config.yaml
n_layer: 16
d_model: 256
n_head: 6
n_kv_head: 6
head_dim: 32
d_mlp: 704
vocab_size: 2707
activation: "swiglu"
norm: "rmsnorm"
norm_place: "pre"
norm_eps: 1e-05
positions: "rope"
rope_base: 10000.0
rope_fraction: 1.0
qk_norm: false
attn_scale: 0.177
bias: "none"
tie_embeddings: false
parallel_block: false
init: "uniform"
init_std_qkv: 0.0312
init_std_o: 0.0
init_std_up: 0.0312
init_std_down: 0.0
optimizer: "adamw"
lr: 0.00187
beta1: 0.95
beta2: 0.99
weight_decay: 0.084
lr_head: 0.00578
grad_clip: 1.0
warmup_steps: 280
schedule: "wsd"
decay_fraction: 0.569
decay_shape: "linear"
final_lr_fraction: 0.0
batch_tokens: 65536
seq_len: 2048
doc_mask: true
train_tokens: 406600000
steps: 6205
dataset: "wikipedia_en"
Each number is 128 + 24 x the weight over its row's rms, rounded and kept within 0 to 255. Layers, rows and columns count from 0. Numbers have three digits each. The size before them is the row's rms in percent of the matrix's.

# layer 7 MLP gate, 704x256, rms 0.098, rows 3-74, columns 192-255
094:160098114100162153142102125136140142104107140096159106095116121131106112136101090136135116105121168111142092137103137130147145141125109106122141114130171147153115172140149157103147120163110139
104:102148107090127106115097128136171095084109120126125075127124098132136103127142111126110133112134175091161138109119125123149142139178069129153145128111111131115116112140164114118159151098108132
100:116150109077143147151109112152145103099094142151131107129094116110138133096159129104146121118105153111130138110124128119108073119145139157138154070146098139126128127126129105108152144071117144
096:151159115132145127137140125128117131126132104096109145111158131125135167049104152123135116113177107089107171147181086139113096118127177098099110103133105138089127105130136137121131150127109124
101:167117112134149116108124140134115163120107133089156139107106111138082129116136140122107108139124153107150131114126175132097147110105101120133204119124123124112128133108139113119128069147110141
104:123124136095160108071167109131163142110121122142141156136200129124086133134148144100107105135112113093147153154115109117140102127096126121103138140082140134129120142107150112116140077085119152
099:121129155108153128124104104131136139117095155104125144126084107174133123134145154085133121143123085137143204133137134163124115053115127142109156124094147160159135102113137124114126113121076145
099:130128116111168118140109158095170135122103124177132135137134137145083155091148131171120131129113167102142148145110120081089127112122093145106145147111148166107159147135138160090109067143149141
094:137168134129133150123162127123115138108096137141160140122123100116119128138134112131163122097129106107137126137121125115094128156142123127147142082129156128078143133154112109132130134108150144
100:130162103094141108115137114121106134131062146116163117116167069113177142112166149116090151128113110109104152116128148155142131131149153158121143102155120140138106141141116094090101161103112119
106:090104131162152114123134116126150097119079119137114114135163105119156134121143156132145143185118109130157112124143158130139103116118120090152114141101101173160148125157182150136180113117147107
094:127118155123108079119131115102160136088174128093101133160090127146161169099156140117100108109105147107161101163116113132135137143102116148158138166150139108193120130179106103105142124111156100
104:156110140098123160111127161115071108118121141134107158120155116116135123124116119144110083126128100113163167068146151127161163094193084101098137087114125173180170156119159123128133108097148120
102:155141133107132103092105081088142099135121095150127086132154153137111137124133127146110116138116138085133134132101141098150118124141104138087110143091163123085156146159115099148125118131178096
096:117143111074148133092143171125156156152097147121085133160107145120150110132096125137153137103151113082136143064113113163104119128130117089106095125126118142136094173111111124129128098142118108
106:131117153114140157112121114141108118103078070158154144127121121104162136108099145112140091103099118128153100142156159159093116135135105123132074147096124164064105119114128140138106110182081168
090:100113115102129121123122174135155149139087123128105160118161143132156107134112123133139114085104133122170118169108116150154138167129100103120140086132118109127056117207183079161150119150117126
093:147101101154151150143127156112127120095139106122093150109167149128123167112087072150112142130127122090104104142132130145071160095127123118108106082136121141079114105113119124167123152150112127
089:143133149104160124161125089131147113137113097098105101127072144087120108101085102102149166054154112157143111115115150142185132151141103153117081149111104133129125132152096150129143118121176126
100:138137126123148127117176095104119150110172113127100123124049149110146157129137148117147105091134130113134126126096130107088155172127133139134153140155116157155171131116177118137156109108129091
108:115145099148116132161140115125129129127089114135153125166110123152085181082147144162121086073096139114121131150117125105117092136134120138125119109169127167139137152115108124106132116155124107
092:126103127132122073107128150137138133136095143148101186077147153129091139111113153119138115129154116135116138130126155152157141122154142127073157155141147132121151135131110149092129133089176106
113:135134109083168128112130119111115110111102089123134094134151103134123117116129172120166141125119165123167102119130141107107140137121097119086102091107140115123133150148142121144112104037117139
087:105159114090127140151094102143118112081113100147113101153149093140132126108076130194069110131132165103141157139089118117167149126133129130151146182087144113107123129125133105142087136118149115
097:145153132139118060074122132131169156090108097136140151127091143162135159091133154141129146115111099132084062162132116098125133147122130139126169093093105147137142150102140114127108139119126114
097:139098095089120116088121147141134168131152134167169180108184108154130111124161127123091110128108077114168092128100135183142123118123156117116137130144149142140110075125131135149178102107130111
093:158103119104157076139108119117114135118145137168127118107132108159101134138118149119135129155120165116124140150133120104113103110119094106107103132095155137092116131162166131112122096140138162
105:110131172112140077107142101146207142120112134145136122076142151151150177083165132118134141066112159122128123142097113151097158146138126126123150121120156123140104129104123139104134126129136148
093:124141136124142121102138151127121118122140137126112164164113095122148155109147178129139171108157158123132115106156134137121091152108148130166125103122129167116145136131137088093154138120142125
092:156168125173102122103119133113200149096114111135092101120079140143098149119103178124129126132129152112153116142148128116151126121107125101158180142129117161113123142131104163115157110145121099
105:116129137130117109128113105106173131137103164119102096106116105124103153100133105116095083111141129107145165107129146179132112108134114077123133108125106158145139132089151161079145086155148068
104:145115092054082121110081145102145127147064114085116112115109116146166143113156097056094135087136096046153094116117137132162162160126139156136162117139106101202124118109066113111137097107128114
095:134081113085171107095122114122163144101122117122134135121131100106136139101123130119108138079101104099153152077114126121134143098081116138085162125128183109120163129144178147124127139098149127
097:107149109076124137107131119129129126137117194107131163138122138105119121123143119121081097152144100103144123158100128134159163144149134150093178145094202116212139108130098056142152123151135135
104:114115109083128139098147147122137130140105127137122132107150118119140121114095138135106134156131142100161116106123167145117095168119150148176164131099144184114142107086147109126106160115163120
102:072112143110141096106100172113120124137099115134117126136143152145162161137120085139121091158123109071171074113148152194092091106110114085117102129112112138132113097075113128136153127106085129
093:112122129123155097118149139110136145129147111090071126154126106090139162120128135118111112120125099125152143143113140115092125167156121131068111128133094084141110142145136115112123129113110166
094:169164149131124133132137119122104119090139108110170178130140140147129171111148106112124126125142153113161100157144167116162135124058129181100170179139137147106133137147138103130105154089158167
105:152133157124124127066151098101173117131088083139125142134102120124128133108178139095121112135137136130110145137123119106150129125144119157111116116129120162130157129180154149069138096120100094
104:104094134132134126093127118103141117125103089136154153093191113083101169106078104148134144110095084114146150142178120112111095112135110125129133074092110137088144102136101142149112122119112132
104:115094136154126105160136145140165110099135145134128170096107132117091181096100140129119140126153105077121123127175090130085108141120158106144135127108130121141148118120124105124143141129162145
098:148125072117114136090184160153140134151104127117138194113144092121123161138129089151112129132127097104103131134142119143117147156144133178109113100092164121111166133085146130094138114137108184
102:097123219105113135125169148120116159111104125073120115125096145211158131119139126142129137100114141158167135152135118128119119132133123121133144127175110114114149166146115124085136146091158100
116:154142147077127161152116109110106169127112128113113100099137149089123090182115122126122143137097146158149144127147134136140120129103145132137113105148123122168103145130164123138142119099161112
103:099126141128104118080139109174115126131111140151179163167141158168170170115166110130098136122127147095185126133159114133149118096131128110144144108157128144129136125103113094110137089125106121
101:105156118130133157114150113142084076130118121141096083133105151151114150118093161149098104084104168102167182100136125094113135171157140195131084137095142174146111129117132158119175132119115127
094:063113126099138137101110115097112139113129104090103093100127137206122137128116088132100151126104164114138105111112141143134127109062070136094166092073117135107129165133149146143112127087096167
094:144133090079161192113135095139115148117140115146164131195128115122116127135126100134149112108113111091129125097157136110145146125140148122138108083093113171114134120129151115097126105114109103
101:134132109107179112109112128152107141125101139102082112114120126090157136126107108131084089132138158122153125105110118147163138122136140137130155167182101122149115133147111134129116155129129125
107:127071100164138130123170130138119098104071122126124112100165184135111171085103127106128121106134120119132109126141132133065127111120128168089136072117106145108129150147145124123134116154088131
101:102138146135123103144148129137091109107089095112133117112124117087147162138118141174126119124147158108143156098162124126111120106164160107134156117124162131147138124104121129107111190121137112
103:180146131155133109133098119108157111150118152157149145144099135135094141084153150135121123128091175091152076126074114095122111140129106126171135163108117138144110136082112136122126093108135093
107:092123149128151121135115116105125135099137075128120117144095083146150138096145176113099111111068130105158153097168080079105141121147116159099102140108141211108123098118117104121144103129088099
093:138101097115153122122148138144151152130125104143088136126163109118101125101106143132130105132124133097153141079142143156130121124161125097113115132146148154110114144095132160124134098138110108
095:107136126094148107109179101134180095104093141133127098143164141136147151091097124143116150122103144109148135160158128154121129099117115151083122151130148151167115154102123173104148140067104143
093:134138122137119096132084086137145122113114137155104112165153130148139162099131122126149117094112146125103119129150099123092156071152154139125084134103136135105138114179143105105162140174155112
096:114148117102162088153092121138200171117148123138124149120071160127115128082128141113150111156116106110124124167140099132148128086131138144114132126104098137105084137167176160146176117140116115
093:140145085150152152132110137120127135107144138146143136092120090129107156123123134092084107135152133103117129155156143169134154089102128114096093090151128147103105171099121127146162146102124105
093:129122119121120091149142116161146103138138103114159130118169124136119118147152161144123168113157166113127141141118148113132098133144092145133135115100146145138160140081114144126063144114125140
101:144104174109147129130110059131131115124112166116118149129122119120151147111130196141128152134121127135145142132127125126129140098167123087117154154131093119126128154126131100114150178094156083
095:134149119148098118075104115106164124122142118115128164128163143130118143122113132117129142151095151173137128118142112119145124161157141141104186132124159123140124149115121138119153064101098117
102:139115152131102119109130138138133104110153094134102158136108129133104163124142094143079120158104138120167138121115142094109152104132072120103122145095141126113163100115116113176099135148116171
095:149128118118129126154129138108106096097098126111138155119118125172134142121133146085078100143129139129149116114186144133108129165130100139076123136133153185182175118108160117117135090136119105
106:076139137141120102128111128162110154131122083150099096103119079125127136105159134179128117146128124102155144134151126134111101161162129133078135116102115134134159131114119140105122109130126124
094:126160104153122122137128105143180118096108137095098091125105164137163134090122141122166148112126118132122108134148111119147129115161146123128131096106110133093147122133112135100144153111125123
108:120093140140119107119129173185148095150082131092137134128123110121161175108132136142095119104131115165162129168109088121120106134131174140121107158123119140133154134134102155094142144106156134
096:152149139132185136118118109086124131092139112098170119155141113162166147102151127123144166131129163130118120115191103107128110139124132116152095134131123149137110112114168106127139151116100109
093:174124154101161085099140135160145130133133126149123130140146103128146157093119140088091154099150152147118097112099087128083147129100155119112167129107131110117144123146130101115132152091118155
101:132108135119101083150161133134119072116134084053147123122190143164113153121133140134105135116141120115142102119111085119106112158148147135127165094185095128112129127117176118122141151090102150
104:142122116109146117141128143121153112113127101109166110165136095124131120123144111117118142111101107067151169106129157124068118134111158127106125141150123139107126125109127091103136091103141129
105:128153150098079127106141105142109142114143115070108135122159154152166149090090090124131114110163113133121123146148115185131153194104151132126165104129122118128116163147160094120117110111144151
097:145194113148100079109171124142154103112125128097145112150134148120086132124131122113121150138134137101113138122145141152075107118167117107113147165146139166139175147109164120130103175103130142
# layer 7 MLP up, 704x256, rms 0.0902, rows 3-73, columns 192-255
094:125128116163135165139120129118154094163185147128141145130122124102091150139142160128156147080142118136156135110152138157120094131179141123124094149125126121125127076106097138132147131130201124
097:138121166156119119126107118132124121130077122093148130140153116129147190115165115137120121124067150160089136111155098134109119114106109160141104120137106113116076165146121119080135087157112156
105:112125156095088123135109130117143134122137148099123167149152115158107138134148138117138147115109164139129116185147110134107118087099107167102136115151104146177122168124118132091134145117138100
097:153141145099122140108120143113128121135130139147145084155144110169153143139138111117153104153138092146168090137107135118101123092161151137154144141110150122168116088185132131147193132129186141
100:149095167111130141140110138185096110143133093126139146116139159138126129156105152153144127133117129146111087160109107103127150169104108120119116106126099118138109180189148138156154156154106127
107:096119143148150130154116125198129144105116111130139141132119172129152163103143146178142142109135140121153113111124058141120124167108135135157112118124125140149111117141127117122144099128142115
091:102125162168134104158182112112133102109163113090131118176119119116126149120091112146105134057142134116118092142092128124116174118127162149155106107105118110141121111163110124110104157109118140
100:160136089119131141129158138119120145133139137114148113157149155100121104106165102097158130112131100157079068120156110154116118103128099138119131133181145145119132133105123142121099136100139144
092:119101145162147126099146147123143149130149146129117132073128122050111116129153159126116117126146107159110128144112159184131122114141118192143126092144100132163140129140173165088093127138151116
094:151090138156126121137126138154126126127146153114134157081134158150134167113129118166121136096146120111128117149201141138125099097159141100122142075133129136113099066072120098134107128133175108
109:171181104135098176162134170094149084118165142114117124143118145163125112159113150177190126133147118107110132125186126165135143117106147157132094095129149161134133120137133116174146120116123115
099:098133161145104135132086103116098167136181112101146121125129133150110146133144115172160112126120154140119157133133106138140100097172136094106118136113141121131131181136137155139093077092131153
100:161132136125141114108106123170159160106104085107133107131096135133144130127173112127133140124116156117145115113136086148096041168077138155175141132144069130105114136110096136164167151095084181
100:134132137169117123115118144119129151087150133124135104083175133176162122111156154155136157108146133120097127176144182121148088089132168177136118095113090157129095146162131122147158104140135151
102:132085143171077152146143113144101139129150150121128136108134102098129127121189152121120110183126138172134124182093155156144121130157117135170151160164120136128147121088109141119178168108173139
102:084147110097128124092160134168128135131136155129156130127130151121157168139139095176142150111144116093115100144147103127102109120069161146100138117128126106132153120095117137115184133129143145
089:137153111123115119107100158137128112116134128108103153135135141123146149119128085131134107109106128141133043144101108111133135200055136180156138173101119135157091086157115130165119081109162130
091:117118112082105127076134136103108140135161119079160096195139129136166110144096126122164120124107137145113158167143098132113164143113132137126133125125113117111138150197152138160105118127085167
091:124128109120146130108115122149154141127110124108155085145085100112118140117144152142100097122101124079113113165111145157125201141116092163152092110100097130145171093124131135101162094140152143
098:092117154144169152126133134149118128120124122133106095129131150138132162139117157120104126143168139143094103178087127141119095153087132098134066151091118114118133177109093164140070117117101110
108:154119120089160094148120125095132153151104119102093147139088089117117113136126133069138161141069126127109169147139126154143072148133148121133114115108114112136132155130156122111104160098101127
096:112102112125113123160140121103145118105121202103163137133116137115116126137104131147097118135090154133126156119119181151105103127130133095093114134096174078138167129119152100131138095100162139
102:147139087126110129152096177101151149123152174165106116128139122102127113109123153113125113110112095148161172082125105124146115147096123104125149132165128134174155112129142078111136093138134132
090:109154098126137097178147121119130099094146134113116093162130131156115131130149150174123160148146171137163141121136096125129101129152131093121158148132182152144129112136175133102129109144141102
097:173142158161137114123112151146124146126157148151098104132134099124086108131124174153133143133116161173105126119150114100088132170142138086140110124118117140162118184118130126140170140111071084
096:157183095108124157089131110172103130108137073148178112141145104107094112141132156120123118103124146114137132135104130129141145090125179165165089118171143127128122131102118116150139147105151104
093:146100155125147096102149143156121091136125095130119089109146126118181100149102179118141159127131144122111105173125159132152088144084126103123120152117126101106116138101180110112107151142155103
102:129176125078158091141145126142151146135138149139155121150122155161160156111182145113149154093091123130096123141120124118089165117132117113143153108145121091169137089156098068159134134131141153
097:177077116100111103128136174101133096151097110175137153101122154101150137131153154093075103140145127150157087156097104159125100118081128129122126098116143153113159115145104140134163121110108109
092:141108072138144104115125105114126139140135136090101139144138140099154156115151143158090118129117095141109073147119130143131107170115167117120115147139122110164186144174103149156132108159141145
103:114155118117142138125078127116116115161136118122165088133122128144102134134109159131132138113114121076136119103156106097143077096150134139122173147125146126129087159106099089139110121104153101
111:142121172149167139089142102112145102106127099115126119128131132136117156131140144101139161112086127143113134168128143135146119130136096147110119118098110137112186137170110120141137130129115094
100:140097096115099100118133166136156189149127139109132132147095085120144123132108082100128128085103148113157153069116109100121166110130126123119146165167144089148140121118178122099113146124112108
102:164108106127092133127095140085101139112159138102109099150150168121156111110109117096070123130139125115156109107125116132126145103119107152133142116117111143158060113092117129093171115140140101
106:140126115077104084131083154101051129091140115120142172107140122151161126126141151109115104114128117135113145152123132108140149115125139123118105134170156185163104085125110114126146144165107143
106:163102124075118154109148092152116144138132132108123094160149084123143106108134097163167136148086154114113107087130129111187130105110126148115133133131108086131141182183148143151123096099140171
098:086102103180133160161099134141043144134111109100148129079131119149147134145131142111129108141147144123152162140195139130132145131149125104146141171134122128180144137113072151132141142141113149
095:118160101131121132132110124135112105098121139119162101143103109133134122138120170106141150116115146122144095114134122151078164171160110067159145120158135134143139128147155152146125124153090130
097:138164118148108136152126127139108091119167156130193110094117100155115166162174109142171127129143125107107121141121139141119117118137176188161147121199130119134115099088121165115140148109096190
106:118120123082131122147135118118104172106151145164129122153132134160116119120098114135170144127114119136118121137146115127176120140154172140103155135148173150115121130167180123132141120107140136
105:118093133155121168120085114075142157133131137094137150115137101112171103137108101153115101115100162119158160127099143101130136136149128185088115159172127166163120139138129124111107152127146140
098:112142124142129090120193175130134102114185125196086165082110144144111191135133132135156132122138128149105143196135134094091144128121125134134124122144174116143157103143146147095149115111126121
095:130104173092093125109111148163147128132142134113106149153104136136131151161139117124111132175137099140129170115092108176114142112141108156120189150134154104178179130153129180108091113149159135
105:111136078096136139151102109138111131172099156135130115132157129135101107129117142138165116113121117156128149106141131175175089147112154148142102085159087155152096140138128135124154120119134096
102:147126161174130129111135138089171097135122161105139135128144128082123110120105112075135142132086121096122119150097134128113112174148104136111114122098108093157118113143134116174104133111142147
102:143097152130152102125115112140150166133141127115091145151159114081134133117111169138181116149114065149104103144155117106063102093111136117121145117161103109109153146143098160103111143147116162
094:157123142127110114108105174120092123111122122087126169119150128138125153136151154122134129122130075109086102131146135127134104151124149066127158135173073116162112130113094149148147145154140097
083:200141122117121138148145133091104199132158122126099173147102101114161115148150133100139082129163132138098141100110163128122160120107179158116068105147114159174112122101158074109133111167131094
100:127133104147143125088148127122147167110063152100115109127143123108115087104159147158094102113153118106129129101162173116155118135127113128132135106152136137097098100161103173142143109151165159
113:132179097104125169132069106135137154128148119162135151165141106128134111144093119194139107151118160109151136116116155161137116087117130102153108133144128151095118170093127119125154113095181151
097:133115162110157099130125113117131130112079105114088153106131117096151128125123116167138099118165136115112145148146128121161153112156143113148149120136170143161147173172103147140100153132096134
107:136145144136079173112165135144185167136138097121098096151110130114118098127118139116134134132149098141096151118122160153158141136129119127101173076142139103120144111146137119136094146115125212
102:098160151132112142149108122140124115120142121166148144120103122162120120155072113139130132190170172106125160164163133150162162165130108118113120110111109129093116085122136132122097116126113141
093:152085122168100168074167106118138150145140114096118115152144118109124156126125114145114157114162128111122127120144142149104124086153127108128159152157122150113132153141100119091119131169147097
100:116093198149135103134148111097135109115214084135083155156136149139097122119152089135132158118088165136150135095131085154141151126121145094114104135154128132108130104105118140161153095087121141
093:105147158143125161154156142097147106123075130115169140154136159102121122148064099169104122173107113138156091133102163159139118155134103127120157166159091144146151140137106191121142151128126129
090:123164090100112142108124095107121112125139121156169131136131097121094092135153128131123124136124095129141089099147106138146089125106107154117179143144119172130131167190120100159126140119162128
092:120086127124167140140109096167114141110151151140071121122129122089078172116123121105109134119118147130164108152139146102122191096144117115136121128110133082087140130133116123149091111158124134
094:148140108141151175115097140118118150086150137115152162127140126119152155131128112094131083092088096150149141170080158145120078134123119092100126116120151114083106124128130170125097103124117137
097:154077141155119152149127142116141121154138090178081149123164131125116110147148177146139117152158118144140146133106115154118145113164102105107096101088149130125114154105112159091166134147098078
100:098169150144132143155148118122121153153149119134112146109115092135127087158138134093122150167111104161153114162157111163156140122086141117138128181152120113145119129098147138156139147130139103
099:119091128136108135127149117113170136138139157161152127095130107142102133117112146087135152153142113087119142160076117163134164067180113128116156152161146142165109119114162143106157102139130131
094:111101140151094139115113084119176127133154142158157168151091135120122115101136093124143144094180160133129089135097131126116113162139115141134143141151160095162150125133119110122143158120178139
102:126104094100139121127106156130118150110142166132139136115104169136131181110129148146155125103139120164152153139165148108131149086123130094081135159150142128070132169122148127150106131121164161
096:115144085134130133165140144118138107156112141098143098097068113133134122112174148153178126145160133157083169101122091073133125175139117126108147139147149104150095127126126091138146126133132129
101:127137176123123133121143150140139132095130122107086114100117085131115116115075143080120133175157119089121129138093168126097146113086083107127144079124107135116092154120147093121142114158114133
094:160135108152140131113140094143117128130129188123106103134151099093137121148178123118150142132083120126128173144124166132108132138113128124139131126111104131126147145131177145100106119138065130
099:165145134106132182127113132116128137150147061122181149141112149114082102150172134135158137159122142112115127111129111111141126127142134131155140135120133097126124069176157141168137148138129128
102:150115133201111113132141113120122103145126105073125136100132132124154132128129176097108110105159074122157149120147105117139095137112148136129139149113138114132075088095132175078162118116158137
094:152125142111121132119133112134137149130127086129107102097100142134168110104095157100105123133134143109134121142089121112099138091086160117116131128120127084159149192132131081098124105126114157
093:148098139079124096149162148155144098134155118126118133161128107155141114129094154095167177131089103121126175138110103119136140111138106135108132132118138072185134145139133098127164124099139143
# layer 7 MLP down (transposed), 704x256, rms 0.0876, rows 3-73, columns 192-255
097:098121120151147140135066130164118128132155134146104138131144101151116070138075166126144119080124142109139140138151161129144118122176118118130132139109157112128136099160142122159115128150112158
098:073131165089173081145111132115115142116078118115130117164115120075114146134130165138111117168122112105133085120076130100137144112144091095123114192135116162098148135104161086129160155116132131
101:104136145152137116150151112136132137118152133110145149112121123116132107101169104094120150120101128139163143149084127101159120106121100117141100094143143123181154122131121077129108125100127114
101:180137119095134148135145174102114115124145098133152114113153132155171144124131168163174140128183140137106140114150157157080115085127177106150117156104124111141135142166152108120150169125157139
102:123154098141133153132130130141134178144191116151095110119166118128124096133101101097140110153122124213099162092125149130130156104114144117127102110097114102127129116094103146159103170117134146
108:138151133122117118096153124139133141116125078133164167106132101160097096172152146116071150143135093129112145141106119104147095151138139118127119155127143111167136137100104122101129069086129134
099:100126171167172166124126139121150156105144117123129152125086112161136142126117138109153111124165128124147174099164100173136178078104113144122127143129095122160121085129145132164100100111089156
101:118156109108137085133115163096132154119162149127149112110154116154094128107103148141108103145148109096100138078144111111094097101119117143125119132164131152128106070143125110131138105110150121
093:116157158110158124086133112123175133160111107113124089145140138126133146081109104143149141102137139108131164132128108136118105143136123141137133115092135062121135119103159134106113141133144132
096:098137138112147110119141127140115100133134126132110098128144108145144137139126124109093135142124166134157119143084081159164148136121127185136132119152118108115145100110144125117120131137157122
107:161147152133148137139124136131162120091143123094159104158138101106085135123106098162145113099173148132095151157156121170115150133123164147139161106120141124133118133127091121133090116129108149
098:099163123149153171120129110125111141111158083102114138108110107148095145089142139145118126111113132140170122167110155078132093132134128117131099144137119117138116168124111145141165136085145151
094:140137129110127115095169138130142080125122148123136094177110131119104156077153159136147083126130146104094124116143152112145151065167114103094107098141127203132133145140123122120125100093145138
102:137135111130138143085088106141133143156159120163099083170176098159152130168119139134123112130117146102083158147143132135155157087121147144123116137112113098121160134114139129137082133147160117
086:140156122076137132090144127081175115137116119130122114137125121146119112092086096138135123088154102081121156080140110128092120137125106096105119106115088126102136173163111122128129111121092163
104:136102157120136082169111142094113134170098166140154118128113119113107144113125134164101081067170161116127096141150121126102149146088156146119051149107129096134106127084136155114122099165109159
092:107153137153152124118113097151126154163198148119092101146106137115088092147109089126109150151110108124104177108152139110096097103158150131114125157164108160106143127102128117095106150153132106
094:077148133107122102173154145120140117106061118143172150134166142149119096125141151129152137126127122143092148131162120105145140113130110106129103158153123149150108135099107123115157146110086133
090:111155145143116107150123109123109131176117142140142144115132118154097163153126142116136143141189119124104137126184128097113107115103121142136162139143128122106090148112100129088146124122138135
101:128128119101134141086124124154086093131139146118137138127135161082099150095179142154150115108098127120145183104118093106143151097145103157105168147152144081142147144077130142165108152158104086
107:161114125109137115127106111138142171097121145120135120139111160151145128085100114152150145118122145147127124091166094150122091132144125110136114142095118101135142094130143112103142135096098147
093:131157119146150175101119128186126091111141102126115102148172130132140166129136140108132133148131110175149131103134113145143093092155130125089174141124098164150154111119132120120101163133102119
105:093097156080128081145115140129094154072165156108126174130124128096119083147090110105139137139118163120111139078124148118111128134125162117124153119119126151163149103140129157129158112158095138
093:169128128114139140142131163138146116126112095156121132146142145104136089127102103105106103130114099123138100178074140148178127124101129141141089124112107108117122143121135123159091159058119153
100:157122122140143141128118128115132115142181128136084112132141088139153089132144136106122129118129134167106181088097108122134158094132124110133091147127129143156088136101110127137165152135087113
095:095144174120124082145145129144178098115154115110089105142115145128120125106098129099093120111154124096119115143166123107097150118116108121112155114158099095122119129154133106124139128118151118
095:127092144136134202143114132144118100152117137084098158163112190099165145107153124142108107083155114103119110101108133096139152138145142111125164125143155098158182190110119114145109120128087089
100:126118123102115127151128114124102137111170143143128127153125137088110117128140103139121129142074118150150164112129102135140217143124130128161151091128092064115117138135121128106141131123124110
092:166117097107120121117166135134129134155110101134098131070104152066123121148149166119126102146160170160165097144102142106117126166155154120136092093118110158126171113130155110152132072122142144
094:099139127134138119120111142120115122095103125114114177120124161124083114211136110110082143143106148135135121116112111122133162122119054122088096095138138105111092126110165175156143122142099128
103:158170105140110094146095163139158135127146158115123167119102161178137132128159095094139119123165138125114129121129132102115135106095142125156165097155115141125145087084169159132102133092102155
110:148117124160101112144103165120133163142099103122124109133126136125143123148124153052098138102150124116106130156094159128160140142160147108142108099141125097159148119153126106174128086115133098
091:103105101142099158120193154074131082096126136155146148091089138138109117207111124109126081117120160139143141105076096128092150159123132142142141153159155107133106102153141111139122117137109122
100:123123144150164146107142132134130119173121135096161110146131112161114166096129128167172182132128079131108128133093164143116103116131124120135164152099126117138159148149128160145140169094122187
107:160156073112106118124123156166130183125132146151080116100156145157090152052148154104084108119146136110149128151154140137119095112167108133114141116177144111101117128096120133109153136090133108
101:083101117114138140166155158135139141130111148123122115115129151154143130100134083186122091133100113124140129118149129157134123099100149159121143107124140135113126101122126157141156105105128094
098:149115132090121126149131159153112125119136142126107144134187127125115177063093117126148131122098121115111139121142112141126113139155119110116140109111174142050123149139158085105082145129140093
092:097104110173155139139117135160119129125127139133099167143146119141114135129199094105113132117110109105138120133141141112116166131127131111173150140159093144186149114103090130112112121092129137
099:119177079131129121120154173135141132079119103136154127135097125086077152066145148138149133129162122137097104107098164128111121100120133116131143133167130107114146142094135140111161130112127157
108:133096125101124111082127143125118098117127128149124124147136113117111071161084129117161131152121080168114117124153113136153101143107185140081109121130130155137159095158118126157135123116076169
102:135114200171153103130089137146155119109144150137121132146123168174107120134091127115148127105159164104137137115119121164115109120137093147091109135164103095112133105109126090121101187149160155
097:136103149101138122111092067047116146052142129086123110126090109092156135084125148155140132164134145138095128111125078132138152114126117121136107138139117112132111113089173120166151163072106089
099:151158090153153127154112117132132099126157092131098140117151091101106135084083134139149116109131126112140110091105124105160137141104138124114125058110184099109091138132112158122170142126140092
101:126122140183131124083155124141126104116151090144139141125106113140130158111142117119128135110150138095126103158096145094094147135132117129117181150077157110088122114124121123135091137131117153
101:131129158070108147109147120136139150154104121139122117128151125122151146146133100135149155129102163137159118128144136145131075116131111132092166142095131164140126120123154132190122128145107118
103:114101156103114179080130142158114159053154106133113139123161131129148119133120168120122093124104092143110148121149126109117133142112116113111101145163111121131102098121103164146138097146122173
099:103132147120122168124162148125113141163103135107131140082134149129114125098105129116137114170142161111172140152144137132113105110111143173104125173132103136186126095174125116120152155106148115
088:163141142141105093127134155120133137063133113111071114155079085145160127102151143124118123153155154161127160120091142128129089105125153136125119119133159090175101170101128078121135126152143121
100:092127101105158110099082132129140177135113143083087103117140120125124162181117084103147163100127167130130108094131099136094122140120107123153145090143144136149124128157146117152129145130124137
113:150153145129106173137111151159115142070140111149151087135120169159100136137109097169110108126116163103096152141117139144129121115110125132106099105159117159113131182091121139152091115151114147
093:139115105090116129119149082092115103173153152123163149114167139148106102145178117137144138144121088107141125106108130081115112139157089121129103137087127096127090128131118139134125073148133125
105:124146115112136160114163099134137134165097070151066115182110118145137142125138105116120105159135128131090161151123086132120134126129164138089112147152124132120162163106154132108122150148125184
102:082119134138174141120172109144129110124107108121157127123152127115124117126123080139151119132135103140103114166144138126134155159126140140071156134171124130107134131143117163159112093119097101
097:106134180141132095172142122124134113146142087135141133138121117162162092108122127138143116081121084138093116105114139157119176134134113153079104156156144093112113086137144115158153066123116146
097:091098171140104132133116139100136105180186087125106098154135151112107150181147140138142128113105140142131136127145082163134164137113118098137147121139139146153117160097103112132124091153105128
095:154127133131134098142156148102133137166112095126150147160156131111095134119163159139107164156089086140143134141103110115135133073136139132127113152097101068138145166136105160140115141155129113
094:113146109152080108138098083105168134150148104159125149109092111141144127124103125127149130160136110135154156189092126136141148181137095125148159139170159165148149163134169111090122131151097159
089:089103144125106125152114115141106148124133109130157125099149153093112099159154121120114127115126115107148126156120098127109157067129128104102123134131131146117135131118129128171140082133121133
094:089156134080113112166152140097116108155090174103132147186139123137097102088115107132097131124158147122104109133172152093127163146092114159138165143138114127151176126085124127167149154098122155
098:130142164120096106135146142057140128182084126145104143161138091140116127121132147121162111126128097127123174121107122140134092159144084164123118081164103124130157092126111122148145138140148120
098:151138147144123126167103109128141166139113133116120125090066142146149133144168144137097112096114139115167125111083120132105120120145127157148086137119135146122109108160095129148114147194171138
099:159098124156114135116109144106108181124113145128126138148117125124155139167116107156145091091102126105137128128105131121133155079171082108097124139093128109130117163100167063148158140140123132
098:124143168138114123125146133105163145133145117162140098125143131137158097110147104123114133134145125121155089141175147182101137121092123067150137119141117156128124113149093157121146110120132082
101:112120093132132085106088088144155144098136106125134155146113105123153104125123069149109091156134138153137122152151138174123088128127137127135157117126143151116132145098093149164134123104161146
096:155107120100145114155124139130112138164104128150131075105112122141114118142139144136143126164140141142079156143061073128141121172109148174095136163173135086139111128096140083105170107188119108
104:099103115120103125114141091119088133105108149145088155070126153130129127147103138097132129155148096137137111149118131184143133151138184153114096144089155143131105113180134097130115123102118178
094:155127119112081194110107138110153135155140113125128119090120107138110101151138106166122190132113112132138100067129163114103151139129144094116125161158118162154115085078147093146104144106120147
097:100146136156104144127119133114093096143168143123207104136130185143103090125135128155120092129107161102086141129140134142130118133171103110171085107148135153108110099171124174096109148141115118
099:130156104098126114061080111128139125172186133110129168067119122118121123148088129121119130170106157105107133118136137093130106143146123132177164156125140063131141122136158091123112119095130120
098:160132139080126138123099084151075097176137100106153172150117192128198160093136209120111146132103074129124124103147100100095131112092117152100172138115125167119181154127092144140124110126154149
099:137107094143152119132109122088179139119087092174173153153082101120104076208147116138125141115146145092141113128158087138164110131151145096119132123099113108159141113092131139113117123166107127